Each number is 128 + 32 x the weight over its row's rms, rounded and kept within 0 to 255. Layers, rows and columns count from 0. Numbers have three digits each. The size before them is the row's rms in percent of the matrix's.

# q: layer 9 attention query, 128x128, rms 0.0996, rows 122-127, columns 0-127
# k: layer 9 attention key, 128x128, rms 0.0977, rows 122-127, columns 0-127
# v: layer 9 attention value, 128x128, rms 0.0938, rows 64-110, columns 0-127
# o: layer 9 attention output (transposed), 128x128, rms 0.0971, rows 64-109, columns 0-127
q122 123:146156128152133151119142089107153122140149113109114118140141099157112144170172129111108091134114085142212131089147080097181140119172098149133133197129100105139125067118124116153095103189185145142144106182091100126114083138183134108095111059157099157148074009102163129171133129141126157084115130156111203154074095110111116146143167124110123085142103153200178172123125140134150178134129
k122 117:123165096128118098140106120120143122123218059098080135151148112126168140133131126135141113170147109108154061096125142129144150142116022123079117129132147164140127114085101106158143127133152184122122149161130043122145151103192105159099171089166161116146140138152080130107136168153138206065104127197181135181158138027143121157152151110112129128093149084150141096100117111128130167108150
q123 103:102134073110151193121142109152155169089136156171122118073195167082083158120153144179095131175052170126155139106147143131141111168130128114130113160152199113119185175171160105057109087181218169130112148176117114105133114120103198103112155114109132123093080093170095126114083122152127123112127160125167096137152151097102130162156161150071072115088093117085118143126117118159134120129118
k123 101:065128079142128147165124149142147111151211105120173113121160095157146118033134088182149147141116146127083138120128160069170129115128092119100130105114190153081160206186102086108105119104153128212119127158119100147144130086073132137098121128175125103074111110152080108158117089095131148152121118094128093074150152101156174122116131158104150156140089100117079139138141166212137155107091
q124 112:118133097081152132194144112126141164125181087173146090142165166128114105095168124163108109139075117164143173165171098113144121110122128085095130156184169098145194109125167173091100113167170100080151106247148131088153132118124127110086097160107152151109149094148141144110087126135123127084144200116123167157092152065062156100109159127096093087133154102085161145117146110179081117130147
k124 117:068161135065094094156138198152121110147255153090148112145180161137150116092085113174168131177128174113158160166088105051130162108131100141096139105123182176102177200100133091136097152122148134135130120131153124114168104062145105105121152137126158102084121112146141103110122140098144129139119162133132132134157159088170154101081120114131139131142121136084106122127135087176116129102085
q125 100:149113151083153167105097105122133154107066123101126111141133070142148120142113129130116169071116106096100125113132106147147116175157169163124168137119068121169117111169097045116077147113096076171133140155103143089125100186102105130125155082154156118092122202104078110187135168132132137102099108152107216101094128154110118114197090140130104054139133059176156190140145134071139132121159
k125 101:082150133091201132122084171089125096125189035108104147128155095121132128153108114087190130086133148149107155152140167052127144210175094126136189175127149150169061159092085083077088137162172099149083122068103128153153132071125105138114161111161079160151156134121134145106125133124135153133092080177171166132126148096118109096161098115151101115110164166138085125153117110125123152128145
q126 121:111151110138156105099143103166169122154116204200097083128082084099169204129135132166140128072111129091123167149126123155127111107143102122089079165074091087151116126112109147093118122173188100221141148189107122110140124114160139138155103077128108086149090144143095052154138124142119112087132156144148171112078142108091125062164147174151146109082119084116124173138140180171121112172146
k126 119:081132105080125123137102162152181117167255151157123113142146080073152128143162128136113120147103100159092176136129166047173111128141104155072118154122118174138099141131059119056125150153155137162136103133135113162182146011153153127127108108109075075148087137170129111114135105123148111100100134119151130148121133109143139101189106139146175122105154116130093117152131170198108128122141
q127 108:129141120142143174108186090130115136113120115089124136081108111165139121178154136107064134104137111155207145095176059109186134122134112166128134124101125121113157121123121128109089126142168053105130128183091109126141123167102163134091206106086127190113140101102119132186105070146177135071112152153128170084107139144107118126111078181096046092150084104166180099157112133112191122111185
k127 108:099145143116179131139109167138112139112195130161076102108151123162186086111129104179087154095175121066191108103101171107150099123137057153141125168127099173087105102096116105060081101110222126188093173179164087097112135137122117120078204125189136182142173104115108136080094127135096149107108150162174139116130137115150143124119098109100104138100148128158123101104117120105159117078143
v64 102:142102188098122116065135137126151121104125171086136062114172105109076155141132091119133094124174116102172149156201073088154141132195129129137065187119173121106117133111105198121123140124103157180078142132135130157089174145099058105106120140165097144124136130117119132111156176119178103106077091111118108158169092073139117043105144147154098119045161131122138125173137133098164165109099
o64 098:125150170159150060178105131124153104121121062132174169148071110131168056153137149149138127145139071127168074055186225130146137086107126133116125122120059124082100127096205124084135149149139110068117116119121170169155072123134166155142176083070113132118189125111120104165145136140136112129163129107127138146149113162078120159176088080109132144152161128145114140106120118082131170142101
v65 119:142113192163124152099138105068114142094136098098093137126141179121067112090156181042133117163136174139131140140152149122101128090189143128112155133069211194083137109137134136103103122104128109116133170138137108137136129111106099169162089172121061159142116156101120133091136121136181105169155142143131110077123114123131109122136147117128139003121167144165150076173151119171115135055086
o65 112:118132115120096116150129141147122114133122165137130122153116117158132118193135094159119157120197080168080077090072127124101112115110163097111164129120054066123144182138138108128156188150179077135148073137154147131098124194115154143127086104107128083146195160126132094140072067111073126140159133148185121156167132113154158163153065135142088133117059099113073111131161171197155111183130
v66 090:157159102144142132157067115128053139202134126122147055090107122140111051098120106146147121136078083168083154176134187132156099172160112114127139141139135127162126115166188086146121110126158150115162138106102077119134069108134179175136068120166183131119086120158117125093154159146099152164199165098086117107107177164100142158139133110104181200155111073133153109151076108120140131150110
o66 092:118125090098255196089132105123087180124105193127125148146122139110113118150091134155103121154112128141175154189068034097143121116078110138123094160133154146118100160126125157123134103119131114146151126140111099082152108190090165099147073172109110121107171125183120159131117145097150117149129171114128104139097136135112103124077154159111124152105090137141123066115149194135085138098109
v67 098:119162074111133172137173154118126138177137140183142069116144152134168094144148065184134130128092161158194096122103139096123092133127130091121172192136073088176172107136158113136140133103132101126186130089127133111122171117152144105085123097115133095183127087152148125175153123073096153118098092186113105163119162167123125119097062112107060159088135162074154144106140096177143101203194
o67 099:121180101107137127101078149139135122094113106107127150167123188086108163109111183102167114109126148136117171140144111117162161180124091117150094116152206144113120115144114166173127100152168126139115098116065079127178118147084117135112125142131079138084115176112166200058111187111151096151172098092092132114127126073128082133158192126164164121144201093107186181075113113083098080111094
v68 106:104108119160150112167108132103129139128092163124169077121113073103105118133135116176136133119141120104199178177133126117103093129122143095165187128145150140122112128153138115123082114141120120105133094172156105159119148101166104115119128112120198104139125143132087122078143181139133113173148153104126103166210177161139115057138163199127135150127077101040035197051081148125122140185121
o68 107:138134145114202145097152158125110142139127104094138171098080103123129120116096127122122150186103132094176166081122101154223133150120084165073146076108151151162132121107044096142153150116176174129094129079113199179109103107129158131111108122111054116107147122113161140123120157199125137127145192121146136128080142093108090166130142149104113142102138112204119032159079123106133148098124
v69 108:126095140169128155170101083096060152125142096124076134132165189149177117093115152110080136095107131180151096103143119136115086080128133125161206146130145105164169151126094168144055117138160182100125119142125130167098098152147113134186144142095170093115090110163160138149092158137116127092221108151069108127142120145114142104075166142169063105126095108124128050166103073124125189135131
o69 112:159118099108099083138056149139146064100143156154152137124111117152106166150114065057104111175147117127136098187101142098166160113225130070106063142161149109175082116124117106135176130124144158096171119146128134104182132134106165119114093185133116092114156159112113120141088135095122148156077194139160170189132091151156148136132141139093169164086108135072062140126114158182082130153111
v70 097:154112097166107080100156125154107090092134148082142099137157143071092180167125070145159114097122156142137125051116080108169122172115110175149048125149121115080146143114153141121117125146090181152129136153127157164144153101115096101119091051188094181168101098108113133120120143101155095124157096139152168172143096129165069100193158117131160130156150223130112151088130160087165116124071
o70 097:121132172107046149122127181145166181163129099152144124153106124116194108143115175165114134150118129065119140132157198171130124094142139109101161131135105189128089090159140139044124147129120066123052161120115157137101075160142133146134209113154122155136181133170112102128172159121108130085114094053124178123074144160158091127113074092123130074068112126106148116125123075103115154147122
v71 107:131190136092130139092185134145188089130136111072161100168167131131134149130138113116108108179170098117157127118125095076072178102131142152109143172117097156100150073104139164075118153091053108126131147114108118080138163167109082092037162133131133149162146102126160107136123119112196105144042127147168156150173150130128154120138078111118200085055156175113125165121113169106154118138118
o71 116:146126128145107113128120125102157144099122083154134175198123127030153094091171143159141107043161167184108134086179144163114127157088136118141146081126109098129155142094132111132090146162152113102080115146130158149107090092131160139098177083110083123119076154164108147145154130148110126135171108174102116088122125075125122112206106121133147084252171081131181132117109094131143156123161
v72 092:128132131089150101143073196089108132121107088147116108152128126141130185075164147124157097157106138108116117165074127170124160128118140057086140177117105110155175116148144141052165085063074147122128181103090071122116175080141159113078154189099164119116153145151120084110081099184117151170145178106102125194092159125127154141112097117047155122120146158095136183150110131142093149159135
o72 088:175180092131168157087130102091127132123136131088078156122127082148087096145188091165158134128185097151075147145174103110103126192080095168159170078135178092113100184107117084126105117158169152108114121137188081106139116158104171127092088193136107150142082137141167188142110117097138154179123147125088085106118097077154148096113150122114141166149138117144114051104185175173116102114124
v73 107:147099140108112064147146174086111136121124144098123194186189160054115181128136083098137115133111151130102136070097042109070133111121136108124140110084113141138143156110165158135101174174112122151082119137150136200120137144097065118148113143172082192045139126114100143122087109196145132124123109115182135102092128130154095122124130072105169102136183144124165148148170181142146125075117
o73 115:176092159195078122095100097109175129076134134126132067121105124187192131157144110116123149106201111085057076129127130156135159160118135122121173173188105115114131142133103148075070131131139089149063129162159121103082048138145086155127115086143158134187184099148106088193187106121152154114123140113142101148127088135168163118147125099142152110148069137157118111121119080137152124181119
v74 108:114100184165142201081087150099146099100136143150168133103058095110087094167147141136151108144097087166132126154228136162152079177156070057154114128118123100169127104122140116111139067163114126089119088131137104104110160121146162144144178146155160127149150134099148095106181144197108122134133148159090164103116118139072157131170116149134169119092054106187183169159113098107109114141100
o74 122:119114131052255050128144128163127152140143106092120129095137151107112098149135112129097110144125113112143106142116140078120109052095157214139136089112116104108117155087117157171160144144144075082127188160127146120107149115145134151129097149078075149103115121110172148154076112133168137079163142158135125192112157139041189118124178144081127145110140125108123122121201136115158141114153
v75 108:146121121170123064156148170139085140139139115186110077141157140126136090094139116148174144090109165112144138190116145133118126153155195097114150163164171111092122144132055152145155107141099085145159158148086122173101181134084106122132106167085057126134148121076147127132149146137198139086111102110094104113126086119162110077110151171120084089101118210083161125164201143141085083196128
o75 107:136119139070163119154066103085150111155099136135071165146136085203085078201147134128176150137165039115135144099152138086148162160138057090157071136157149130130131126204128119083137139153191119156126117124125096151088123114157112186122164098134149104140210130081159144100102126115084108160167084095152150134151115125098071147114141078129152156083136105154105110099080136147146136130118
v76 097:132118176103158196058144167050135116101133179107146190059135115101134140142142153126127174162203105131179131122162082096173156152056133095125147165071110158123089141089127137058124134144137115113108106104180090069102116119150174125128155150107161117152139126149127145149172099170153177123105124145090209115131079097107162117123140094111073122129150131131064119095133166142127129082111
o76 101:110140135159136099176136171184130110066139119106143158091098151107110130141109132156167075141148138154113104149167164174078098120096194184110169063083120052045113127094137092162096163136158120075129110151157150183150165066103099126107079138103092134133125108137128153135073094177103109138149156193118081166155118119096165132149159152120165150111109140093135150133151101055141112161178
v77 112:132111132137108105163177168094131125149120151130148207141081133078174156146164102104137095120113183099156135112078078133124121092144103071127130135114136159142129155125110164164157150121153078132064089149112140188120115133113118106146131106080070171029133114110118187102101077130119113080103112149165103205096115121149113102138130146078067116131217167094135154132126176146151145105194
o77 112:179101170193000134097115086127142117114091075092136122109158113212135143137156114112177108118174079095127067084178136174149136144095140123156153131113130127114131127145115157122116128118149135130116141173139098129120131155122094089107119116173140099140153109085133078165132180123148164099142142117145100088152127110232105120134180160164120130150066139140137115132127062109174066133098
v78 101:142126154100131148165143068077147111132106146187151160121088113152184103129138137143154118161099122172092179154130153123139086122161128067127108150105129189172079104163100140103218140124114060134118103110145108106128075157109131140153094125158070103055124197137105128093103099140131116126048155126131114104136098137104145140101087101119138090154176184108062176173157083163132165120073
o78 096:073095210164141141118085107104091153126122134110162168156159129169061149159136102139139118131163166158155119156117105143103158069076122158053170174068136122093156202167147158090123091098138122144153110139113102139086135160148125128078065117082117146093113128066135120163093097155163177139152146135144083128141123091151173129154167127143096109173119077201110125134117110150187065113146
v79 117:109131157184146134111145125164180089128128117112110131140114170148090129133093081125147096128090175139090103054116132116121116170049075135100103053188118173159114113132155146120120108116099122133141142112127128065125223118160152130092141088135130152173105180127141147163150110073121170105125226131132137173132160112150089153110098125102031127187141099114066119130113138157147132091149
o79 121:097196113105061151100184170131056149185138097124117134152133122082163167143129121111175159100136153150140128203105132132124142096160145104148152084087187126105166117133116046121116132090142102109101071129140091158147106185134118129172125114158147164107058095143105120109169162093128116058096078105150134103095143091177113145080100157153142151145124148164150184167141071094109125156177
v80 092:110141113138121100071133088127118096139115145225121222108160066170095108187140136122079164125195093135152174151119134123092148055161160152143111105087095140091125130108080107131117119148174080162112095156188133152176157149113137105177113123149095119115148173078102136159099149090088146114105109124172141092147093109143148102110101127115170160133100153076184171128173126111116127144058
o80 091:152075167145133105190160164129217139139104137110137090094155156101130094064110132115195131175092132150094147106174139107104148125130122141112118198104065098120170144126133174127171152155098095109174141111083204164103134035165069145140116113083151137138123118116164118095180108154137082110110122123109138132122113135097124163148159109132090054105168120186117139142062132148151089096142
v81 105:098140098171117119153132134114112079142135130167051152103145141107067103181115104167135110098086058132183112137095134129171105170124112160165156105118135124118203116149132065119093060168140111113109160100130137154144112126137125154155074054142120144206080142124117117141148214109112138048135137173127109121168129156091131099161131126140097115133095132167193090095152147197150168155129
o81 106:124155145051163121114131130187156180145114140102179121116118149102161121098124147123150166136073167152125145202156146112119146114182181110148085130169121123165148143149126150162181209113112119089123139119120118093116124151128080121167163168104119117147210178123122097069092147080118069102145150074120140168088139101055113165154146155114122108108085105113101112131102087112073057077104
v82 108:127184128148123177069139150124113083174109164106128183138025121175096082098119120102120157162119183147148133182077106157108109120155125061104120155109150192152144073135096134118130096167127091095107133139139104164138132146110168141091151178109159114049184160116132148097172129120106190121136197105152103150132117119130121140103117121108155128100127187106157163191142112065091126144077
o82 107:110117137088150163156140131115153150129109132094098160151188111087108124157167108109255135171179102102114126110147123074108127121068077155124158128106049067150164168085143131132147130143114084070137163148078150109100149098165127144120114097097099100069063140127137144135115144119150117093099171148121077102171165104163139126115196118103119162133117149142144122138140153118209142131153
v83 108:152165154082110108148116108126093168107152158056154118125088126141153184081142137077114165159115068127106169071154096166112161147127116143093120132091141106107114101108128153155156137105193134117068146154124159139155103156155126112091143122131170088088122134180031095088057122121126106197159092125071155137229124126140138180136163148135157142101116152169119076162121146172133120100098
o83 111:120097089160114118151162099111092090139124175151056115111149125134174142097095104165148087073109156124121137100158126169111121104139114081076191084131087131163113132140189178116128148144069167157131155113163162100146094119111239109099074202111075129108133116129118123123152124125110103148123215133194134135126098168205141111148079126122146170131110155115092106106114137118130180079120
v84 103:161096132178143145075113036172089125118134138098123136115135104128161095186116113123115124126165095094057107083124129130116073086096128161130120099134170108156123207134149142120136130142161074112125101131154129126187154152112157145188122089170066126148084113165157149122161171125108130151152105144146185066160085109133118085169115107147165157147071126166141068102131131166152195082060
o84 109:128080115120080126132132186147173136192175150155167129083161151096166126073055090125104115152051166088099101205093177122124121090149180131099121161085085167076159125147128129097188128091128125141156147162132100131111132122104131150154107095122147112148187119148094120177162066147144085099164104093179125191087125207123143145101135124079101130111116118103117108123121109144113118158179
v85 095:161133080158114076154103092161098183131158111125145088144132184174141101100125091171147117124064112115082120136109127113145124201161120122151082103151161112090136095161228088141174117107130124170171166118084131098138174102113103144102084098172126133143135136125091089120142103093143077120197131116067170145121194161137105124119159176130171085180117130123166162148108118123167083200115
o85 098:098138111103186182058085080119096132146106185139107089187117126117161120138129124166101134090134065085161198147112100106160121114109090105121145168127168206157146165176107136091140105118136098176096120114099096110141085184159185126142145184138162128146112127164133140098153172114135117116152087067142195123063151128115063138083087085146140120089148119129103100145123175149108164084104
v86 096:122111153143126103088124174108150093093116150121090118091122032110156160158147141100107123133196145146179167108174107138102102072155136132113186152134069133142141150079084181077110121112160171107099105121152127152144118129106133122142163082118115145130095107137170115141117119156091117161081134153158142112203091058143130112161081074166115170070077186144141122113175141104148179064069
o86 092:143148179128074076149158178131196125150125132103153173076159126076109087123147167094134129154118163147075066113159188149112166091144182165088097073119083090066104105091163135136142151161081139078147125144165181122103148064113118131121108113114058107122187177124164128158144106164125124106128155159101095114145063169134161101186140132108129099148145132128142117077125102127113127190161
v87 092:131145158116103107130130142195083096203161121169116166143120135162172163090124110121094132155124093131116117128126103124139201166118150171128095156094091123094114081103135112095174123096114143149125175087085147081150135115128133140060143143208157129098111149180091074106112116112146150117124127123101148123129103128104199209175167046151190105103169163127165113178162144112170076161102
o87 098:107128114109107172147119117098119166080102194135113095192120149090124086090123128190153103067133148171120159176204139117088109109096157118137140180117108127184118133163199196109089098147069118084130101148172086086121075159141130107105173177055124162108101097182139174132144101124108093127139145152098117082123133104148116088164108147093196115178160151084116136120146150157116142111140
v88 100:146151151088115105197138082104146118157129127153076120124145114142099155164140114119170037101081049136119112126175174147179149177210133137146103107117152117058153065139058135163183126058118161138150181113127134127155084087137156129138093099150127138175049171162112083098136112092089117146126108155098119150116152174101149141109120099104163128137134124099147138142094122162119116181101
o88 098:123158129118112138131104113145103154136123124117152110151110113135086066060150147178103152102128170234158147128099116185098117085107122122099107179165122189145111176142181163121128103135104124136144112076116091106142115169128171139105147223140109207153127112116141070099087148090136102146145131107156174095091151080162135139165127149104084095120116117157129099068169146185104089062091
v89 098:128046112191105130124125143121176135053148126088186172144084144135188192094120142120135106100126160091157113115139126134122143158151104094123096169161167143115122095072098129157194155103170196149138139149128152146108210122118082149097134121142120115113189089127094116147088044090145078175118080135140093159126137142126133102122149149145163054098168099107099141123133130107083076161136
o89 098:188131153122051120121098075127084131125107074143091094124111108117113134145136127168035137136193065061126100068131146145158084133076151114115189159135132145176095086138172092147152156114131116165129128127169106185097119164132184108085126184124129147123085143109169109125158163142128114161152114168111177067122150173169138136144062118115110118119193119088115155148132123128172188133134
v90 117:124090115147112107170146100106110132136119143165131142095098123154135128117136137162150146030118186150149164124169155164136117135167150120123116132079134081094069172094092113189173152124168226190157131116133139155115094116146090107136165083057140090095087122148171100092135099140107139154190089139066149149097088114151142112143195166093104101166146126135086135110087123080144125185174
o90 119:093136120101070123141097164094124083144148125107093155119121093215097133147123160076109109204157088079165106092114147147156120079102092150125131177143160168123081087146114173091099110135107177151163091111135151143176136105094139113089135217185169112151150088101139111100095158136130135125093125157157189098108142183141106096174134177164137121067093180079107111129144158122105144072130
v91 096:128090109145108132110139126163115121066150143103129156150112147119178189106115123136102167136097168103148136074135040124095132109097149113136151150102114119193143141095086145137101131068140101153106091135145140135081117163139104077113231143115120125093150152120118132181066106158143101095128085115125173148134062101129112132115163114154111061082169195174113123129236135135177082107133
o91 095:113100153156012083127079145126134080117108144163119120119156151138145160141130118088157142078169115078081095129193215117129131162151144118146146076130128118136134133163131161121108104151102139084107153169177123181110113087090087174076142140123106107128110113092152141166122106146117175081101162155120114152138096164139183131158108079165171174089162121049094183164096101128149157168140
v92 100:150152144087155194079094041123148114126124134103138114098099128126160113107085164073109200146135078126097119148094151123126091114181085153096062112134127117132061132109148120109068145142170114087132147141126115106111119113157203161139111154170130093137150149163129119110150150120116187154165147118101120118119129133107165222106139117144151176128125047175144059177065097116142095086120
o92 103:098085100151177129143194155150094144086149131166119143098150182103114139129081091135135109180079149151146128116102099083086105084130166103129152128081085139108140161089165141163158098127115127123187147152122129121174128135102114084167062135080141130072072113192097138119131112155116100189087149155164102153174117119102194106120122161091091178131112128097133188110177169088074204144108
v93 110:122091079179128105111159150106155187094128109202133163168097106108148158151104130146091159075102145102186113073083107175108102064110125108138136101105170135157163150119091180175177117150144074123149117137158160199137198160131134118141130107081109162106128124084164116135039098061086131146120130145142113080103091117138128072151084143110068135161072134113140130137146148152094137130162
o93 108:148118136108044096151117076113134098193144091106071104055136126180160165147128135060124113159145115099048085118175157115124164130161105091121103159143114190156153124127113080182172145127128153159113132086099104113132171096150109168164140123148135082155110119082180123074197153135109121109109085091134155193117121139148118151129194132128102081113186133141134146160132110143187081140137
v94 113:138168107145126128125139126135146100109110130148116104084222148144087077139090102139141157100182094107143138181111134101105127105090141140110063107168186144095042149154151156146083113150118121106160151172129135139078140108149195118140161176114118097176159132116127114165182173138100174149140130086088145128157145115125122104047232190150082154162118066125109117107084112125130143139155
o94 105:106104104137196134174127148145120151154115099177103149095080097149144119114142137101130158137088087131144186124127138127162142159183090132135096106092081150105148117134091060109123158150180132109151113106108159185189163104159100115172104105108193161102063119083069116068121129168140126136110125125180140153127114119070091154131111140109121181058118164163140160110071177056070183133135
v95 112:108138170109125146199106151181067158148145126146208109112163118161189073120144137111148108161142118140100115125097137189144158177077149097095149105137102104136146120155130100097128120127044213109120119149079128090109148157112155108110177089099217105114081085091160091133116124130139149088143132142108127169112116121109150165109150199140101156103069203147114107166109126109166128127174
o95 114:142118069108193085128121151088089085124096171094106176127124097145104148112131156102124073061137075156160194211146127095123128083170089142187115095093175100165083075129126105116100085099146143169145166147135112091149151098154130088096201160177107135100116148142153167126125160074164186141120167119180130132108134148156057072118120107095151135155139114130129101129162141116115111102160
v96 123:109113159114128166154109135054120123115137140159138131124068097091067143160150154100138122144195135107146128132167122142147112145101091135138120163153121142134172106140149107099158074122087133099107131108152116127127164083092124153133088095128142140243092073108180112125122177111154135137139072190141119137119109169115131154204094191107184059138117236120128149089146122139109090092084
o96 117:146165123053166100162148178170133173122119124075169126147146121111125170142175146174080089130111165132100083114140205133124088100162127117159215084090143100140129122148121152141160177158193061129115158089096181104092136151130121111107173145166031103123166159114164167080119096110115101149161132100105119111084142113088122107126141095092099088143101106135136113136175127133154060125117
v97 118:150110193098118103082131145143085188147146159103164169154157050104104113077153159090116111141124093114088203148186083140093151103165132121105153132013119162130130125143119086142166128154085148123078136133137125147168124149085116146138116104129123133080128110090092108079115139130129059194136116127155114073154123105126162135172087119125165166079114173144168123156109138080149153057124
o97 122:120107084172165073156175069083135124161118157103148114101146134140117100138091115160115074099159080158112106081113102122090108117089147164106147169171048121118127113078158177100145126129121110153106126150123167094109086075140180110116148093133111095131197170143151133134190076135145145106121201144174078156102120180118118121147121116125150089200100133168145052163158144188161092139127
v98 122:100107108084158140117094109104140145129125139079128146152133132074067040185116162122126109195130081084136137174121080112129099083141127143143118098152129150219123121108107142096037078184098091078122041152139102186117114162117165115195139115139155171122125068104146118130126125148167141083115151120143112104139151140112145102093096181164137110129137081092102133153140122095155189120143
o98 125:201064175173247075157143122147122126096149124135223136081138123144127129094139109076132126133140120182150102108089119110142133124142166104133149099122126088131167159098074069151157145092135126121134193150110158101097168109108111146131127100147107084068144132168120114163152138157128160094109137109135106165093115065050152169115165137063086142152132132149111108140087150097125100163112
v99 116:125123130125115104141077081137103099082136097100037137156114122130119200108096165115145106112089173141122123112138101149132119205200138157161090144177159139102160087100068108123102122095134174124125168128103135172135102128145094165151113129153138148149068127194129107131074128101177119117148154132118090139176132134147112158097154126164153042109149152109135141130194088173113034145069
o99 111:108159175072037128137101144156136150123125160153135104180147107122133106120157092139132188145163180136163123118097163113114136086152133080109162130200166135193120168172167115129131108124074093116150155096166119126086083164132155150098154170155104107126170118117150114135110129125084105154105155082107140077146114110179175130138033074073118120087149123119061123146125165163089176150068
v100 110:082066196183137133157070158090184172069133117153066143158066087107096205166108182139076127120128093070119158134186100163124151130126060115150119093138100117145142087118154168063108114102115107117172087150158126153112167121173114155144186156131199116132141137144135096101147167170136102150116185130152155092131130122124113109136156117102135108110110067138113173108089120133091133120128
o100 115:135153141089135114104173113173131088157135120096167108088111106103135102082136083082076142147141136103120066077134169107155079089183160168135146059162138126166120168112109095229135103135108171112095128063166188107103128142154135126140089129114118189164053076146156149144137074155098165112140136131105090146111092114054209162140141165103111148131144150153102128146141124152157116149132
v101 118:125152096169131154098150072131091170098152122217084158133103126183149148137173147066036142116151139148126136156106127142095130073168142096115149132047161158084100109150172119115162134081184032123149171124147152054156115128113139154154141148109054122138137136136111132149124138082114117142151081156086134121151100109145121113137079084157127068106142143146169083146143102167118097153124
o101 123:069113102095013130118107161134200069130153178135084088161151198111108128098091092145149117108140115145114125073148149088093099164167132094129126144102076133109197179160131187148141171164137116140162110090116103144168152164152132114165088146093142079128106167093155142070139080150099098131166126127145119120157095146147116171171129128162117096101141117084111163140103159180176093116117
v102 102:131143109119127125189093099079128105098128114134132171110138173090141129147080178145114155120200124095154086103134090117176133148097141178148047152116150070120128136094099182120118083164104177180124118168135116130095140137142091108160082168144148117198125071125177116146124145139210138124166094120118131089110111157131122089114175189156150036128115171084124143129132117105090116190074
o102 099:159088189093188114199049159165160128099135095132156119149109092180174156152149134120100100132127129107106138125157181132131143117188122098112186143144160104173079120134093080099140161160144104130160120098109185157126163103163153129098194152142126127115121077155130107124103121144099084190127076114100169156108134177055139123088131094030120127070126103101078140111127142129125171128116
v103 103:163151129094129163138142093110153136176116065141120154111085143151144081157122113185116073156127134113095092143083174169103101151083090063133116071149192188193123132192167140177148127144127078110109124116130118059126121134121114152146052136081116128082114173156135175102190125110078182152130190117134131129153164120132103134096120129101066161164094120108112184100112113160153166111145
o103 102:075150108147110167086137087111121144141109156093125111155133107130137197136163095077157141100100137106146146213105093162171121129107107170080122126082161128082144163141065088149153097099136114152171099103102060139158156150172154123147126091146165111132064102082062119118089133105194112118150111095142120111146176095179111140092163154134108144165091121211119072169199115118151120114158
v104 120:129141091084142135152064109171158155128120068145089160127084157108129136143102123178120085113107180110127088114114109103090124151166116093115141147123191155164140088114115120097076142124133104106140111148137114103132216130171183121154125152148133133150114120177135134125108086132152145212125181118197120072187174160150126166048099109115131085096129126040163132115182104142163058142133
o104 124:108124144123111117079110138123133152118121162112143099141167123144162175091145085064140181096208150146101157103050080150114147169109123118111162099154173139156115176118084086217151063125107099138143129129130098202127111138135151166101108135122125114077125088163160179122141107161148047149154110113111055119143144063149136145118114114082105151122173120158130108098114147185088154195113
v105 113:137097182094134089148077139130080161199132123145141107153208114107122129128171130094091111188192080119102155179203155098127151056130143137150161131085108105113117151139119157158085129117119139123130100133139118062136098112099099099151165140176144126118160107162144117089122191196163081096165093148094131143093134127131169094183152102125185117098169111106119169052118145076133131102110
o105 110:175094126160172124129110165121195100062119168138184103140073113139071060101115109179050089105114147194164097106159119156200084188102136173150105137111127095136112109110115185081112107145161133085101113138169169116108066134113151111113127099129121138126151093113134167173146071152133155137147115158136150144124078151091129131108140150113155137148093134108115029161145162178126114133108
v106 105:152178152090136151195128063065081181123132041138093160143172162144116145139158135130078113176141101190079085103068147154117125110124142128156151089159141149074149113167169119116092138057074129061147125172154136092120079138085109122147088135134177113094096141163113132169134128116133120138166082175133111177124158169125109165117148114154162112168110121100093150147093066131142102111093
o106 107:145112084123091143097102188156147073062134189160143065186086153122128169108179061109095137106113162157156155166109128156142120154177091114066131144092162117160129167148089128132115104118145102196136158101107143103156131121173182100124143127132104156140060147115088112122111121087137196160121172078154125099113151073187132135117119081119114052122114097163119126134168181174122106138102
v107 100:112096143125119123175131093177122169091155119111156156150138170114102094124119120132134104098046181097146106097136067146108090134042109122147098071118191131131144096125119090141143120182097136121099159169153173157087182154132057134135103092140125157116079159063097157093139159083138124103170139106158087155144122141155073072093182191135110078147128118146108157152192152139151127154175
o107 100:134098145121138111129118125093078076168086114118113094129107101162193195139112108095120182120156073078125134148114163126155127131189115085144159140147142167193152115184103106115130138076133120170078127080076110151106112172175128140137202114152163109102159118110144067126164158094136124077119147060172169156095169138129068176130056094122144153131117151151075106185130089114155123107136
v108 092:120146128134125103160123133139132172145127113104176134150163167164128136087163134145166082170057139117088164094135138131141163188089123088115144148127137148146149092176111122110220135119096115140136137125073116109101139131131103121066121102110145141116157145105109129108105067144218109175090150098145104154099178170139110164097095154078138143130162167106104194075093153165132026195177
o108 091:146134113144151204111136058092082115137078131120094125152126078140127110161131110174115107043178116141159172169098056154119120169085084147153153119178185152134107158157092130130086095109169080212105104123163068157115091147121154104063148152172107164127115112112134153116127136113131140118157134125119092091104172090194105102083097149190126132146142088156136106183132109146166137102130
v109 105:156140021175145137099156125074170091126118113109176106107155111169133081114142161121120163119183154127090194176110166137096151148128192113067120099122072147124081185134190127124161148126143116169109172123103086099113147111111173118117108168088093102115168130139136139125168069161108160204080142124130186132165145099148151143112032134117079144134116116116135122119101118088141131145112
o109 107:108153130156164173092180134081140179126132133092069172122157122109113113160136124085149078130120075106130169096102063118089174145084134179082142139074126079015140110090099115105112161198153139185178087158153112188170164087117117110123080124165143104146112154132088126110140131171107143140146076151117123088118075137121125110135146106172125150132145115161168145124124159131134183114192
v110 112:103166149079155143163084086125131160092115120124145108150205211081096111141099181141171148140104103116102123164079117111135121074129111154122095092136135084119094114128129109084073148173107170094169134161131119111091162166134171119167191131128156117129124074123125134134135148149177116137180090120140127102094134171110132160053125154097201137149168066099047099139072143142099078158156